config = dict(
    hidden_size=640,
    hidden_act='tanh_gelu',
    norm='layernorm',
    positions='learned',
    qk_norm=False,
    init_std_o=0.00385,
    init_std_down=0.00192,
    optimizer='soap_variant',
    weight_decay=0.15,
    schedule='wsd',
    decay_shape='linear',
    final_lr_fraction=0.0,
    doc_mask=True,
)
Each number is 500 + 25 x the weight over the matrix's rms, rounded and kept within 0 to 999. Layers, rows and columns count from 0. Numbers have three digits each.

# layer 2 MLP up, 2560x640, rms 0.0502, rows 881-889, columns 320-479
504500551499559547542520503525534477515519501498540502520512502478491476506476465484457538496491520499536527499484521497467511525449487518499504503517459534452520523546505491512531507533533513515513506534539498475454465526540447485504480540505539506483495497485540483476483500536553532482475509512522470514563529517513489523484486534463512477520517502479511519499561527510471489503546492506507525434478505494484479478513527527489498488448526483532501518491511508499507485515500488
518464449495512495488485513541529512527557462537490526505560465536516474477485503524494495498519501540491507507521475493533537532518482472524506530499470495536495490483496497519474509524487507535490454531500492495469497479533474500495466450463520506492492466508502522514478509532480484477508502477488506466532507511493539497519501492481500487490510482517519502483518479473482512515486474491466502497538543517499478494464483492497523538475512515503493514527525465525463474508510505
488500485561525514452495474504444506499488524501538497478525508543533475532505528556500507477463491519492499572497486534446517533472529515504482521500518473497526465473511475503489494475455526462541487457513585525531501457508546490426525489464470501504549511548462517468527487460493484490524481524510425493468494551504502518518504484492512490494496489505540546479537487478483508466488549498548529478518482477519552547514504472513471527450503489486477478494519545480520498517496486
509533472511443474537479521501506490512497445495497524516467467490510483491502526479534519552504496535529514522496534500513497527535515469457499503528511501475505522507475499467502488468488526456495563500465498465526505478487528486539498510501510493537487526467527487494530530494530500490486471487517511515490477514525489534508440519490519505491481459514512459525498479522488480467514490525504500497455523489457504491478502532486482530502492471487441459512528512538530515490502496
509534541554497468516536465442489500494491519486519524454500513490502485525484520506465514502464534482503496485514499512515515510462531525570472518516488493495487500505483455460478523510526506514470533483500519534475520491531476464511489505493488511519495480507520513527494524505441480512491523524508501490529507522479515492495538494531496501499471505488520499460503472495522493523520495485511472508484512507508518457507526539509512502514481477496506476492476487529492534496494503
475493474528512486469519456484497501492516497474470519494492498470482493527493507527516481513481513483502497454480468453450506528516505512527495466488493455451494531505467519517489501515522521530503515514507480468510499504528519475570425562492519467515504498506519469483523492503495507520501519531513523513491483482485549530488513517483499482515491501450498505523512508524482508478484481526518483486491482496493507480509485490543508470505484505506497483475534513506468499540526496
541480444522492510487509455495523485495479491515454545501522522511461517482521536482502449477512499478525509511509530490514532483508540467473498512497471516499488527475473491541513489501454492534537527511448468483540489524518515488518467549466493482526477503512461526501467454511499485523519497550536436525467478470514492493452513499543466470469504486537472530542508501497523502500553464485520568544512559466545503555494513507504464477493506508543436541527536510526485495459516502
532493491485549463457490537494502497477506513481491496523498458489483526539516508496528505509489498511492469554530533489459519519460473518509478514492499481510514481488459491472534505514475519471503504494524523514475493503499498525462501493524499507487494516515488501476505490494481473517488536459514476503495530506516510497524497504484524490511483480450520520470504515499508488448525501520507525515481515505497535518551547478538505515485504500496480484471536480492495440526456506
502538506496492464486475469490501494551512491530495477517498507520497510511500477500511502494513508536471527526493500506517486506535511531491475524446474518488469492509436491493505514491497522541499486493479485468546489517518544492491506519498485493514500465518503487487505507512511513489516519466540502499507511484539486482540500492503497528459515503470483479481475485474494499521532504483514536499482488513516479524470494503504509505485494489469506510496509497495492503517528474
# layer 2 MLP down (transposed), 2560x640, rms 0.034, rows 881-888, columns 320-479
459538469485481538473489487477476511484473504500576509464520494482497533526475519485506507473497525510478477547489527474500500487486482496510506513492486556525474511504507508482526550513517518465471430491482480493515467556505454512499522458463492495483505484553515518487475501501479475479506488511538501489506469520487534530455516498520508480521500511511525542542437504520498439511469427487519530491525469482510498492531468509532469506526476525504520463559525506549481459580501499
541496546539473487553479497480516545542474522466509505476490506506497502527497510528515515470510512500498485508496485493471506512551550503531517473500475485548519532494503527518518493501559522484489525447485476493508479528520518534477493474490474521513516500515512491483520477473511505487493470550480527501528479465517528524512529493542504485481539500570515490504481539523527521500530496515476465494528546498494504514519475481462505482516527480495508529523501484475488517492507505
491545477510495497515531472467439506510524507505529536479533522526484467504490496503493560527482499495469493532530504526498504491481507512507510470486520501486486461469517504512467484481532486485521505479527500488471531519460550499456463528489496472507466505528509499496495480497495473505498472524536493496453451498518491517518521510464515505498464468488477529496517498488517495542523523464498517538548528504524512522497540464484503502495530519516521553544491541493550527522547513
489496477504534499490489514522459497484510528505509508496502549484495523474525531526486497532547465487487472496471489472501470476496486506493502475489550513455513515572519538480490517524518451441472525455477531523485456489490521545537528464507479522537516527483492496498489543494519463506488504514506504513477504509537529531465534522511495474510511533505484494544557479523513502537486520506515472474513482471473525500474526518496484480522493527478483536493525493530484489495474531
519529455504456477501531518493500515511501492514497531508473507529490484476487479519495508521509472495507542494499477487511461513520493479453518508473477522512478466509504526522505493471521486521525468505516521464515521522526507525526506531546489505498505521534500477490528553505525548509483514529490498518471490510475491480504475496513499555513464505517503505512527522445490533496499487526518520474549499517512502509526526474488489522446533506505481491514457537503544516484482491
486516507497474507521494515476490451501488539514453450493488499527509489498504517485538489507530473476502498510505492508547464487470500492492491489496495486526487488516505506548511549519503512497521514494506472575471527515462493460517489478495536488508506521478511519506522485503453496474513505501505491523538540535506504480555517501514480505529545525515479512461522450487493517479457521520508506503517505530502503487509542520521502485544529466503501482527488486460531514527526507
483496520520502494496504543518532512449466511553498465547474532501474543525472466503498488503485553525482468469459466488493475479529498541554466517490536529510545519532516457493484425549538511447464505511503525543450515440489543517467529515446524545504449490497518432523551528556481535455500568469494507449520493495483483505566522522536474530538533488501491559486481509466468549518524532513479503525531506469481498508520519520525514529466476515549511498482482520438496501498468492
487542512504523516518540486493476508452537475462521480484477507514504521534517528502509547485496505531523464487497500487477455531461502509490515537496529515500476499525484534519494524478509464476475522531537474478437491527486529535444508505498522491458475513517514503484525470513491508503528462504522503476519499522517478527494511479514461524515512465501484454506528493458508506523547506494490497523550579512527544515533559507442458493490469535486486502499504514502533496462519480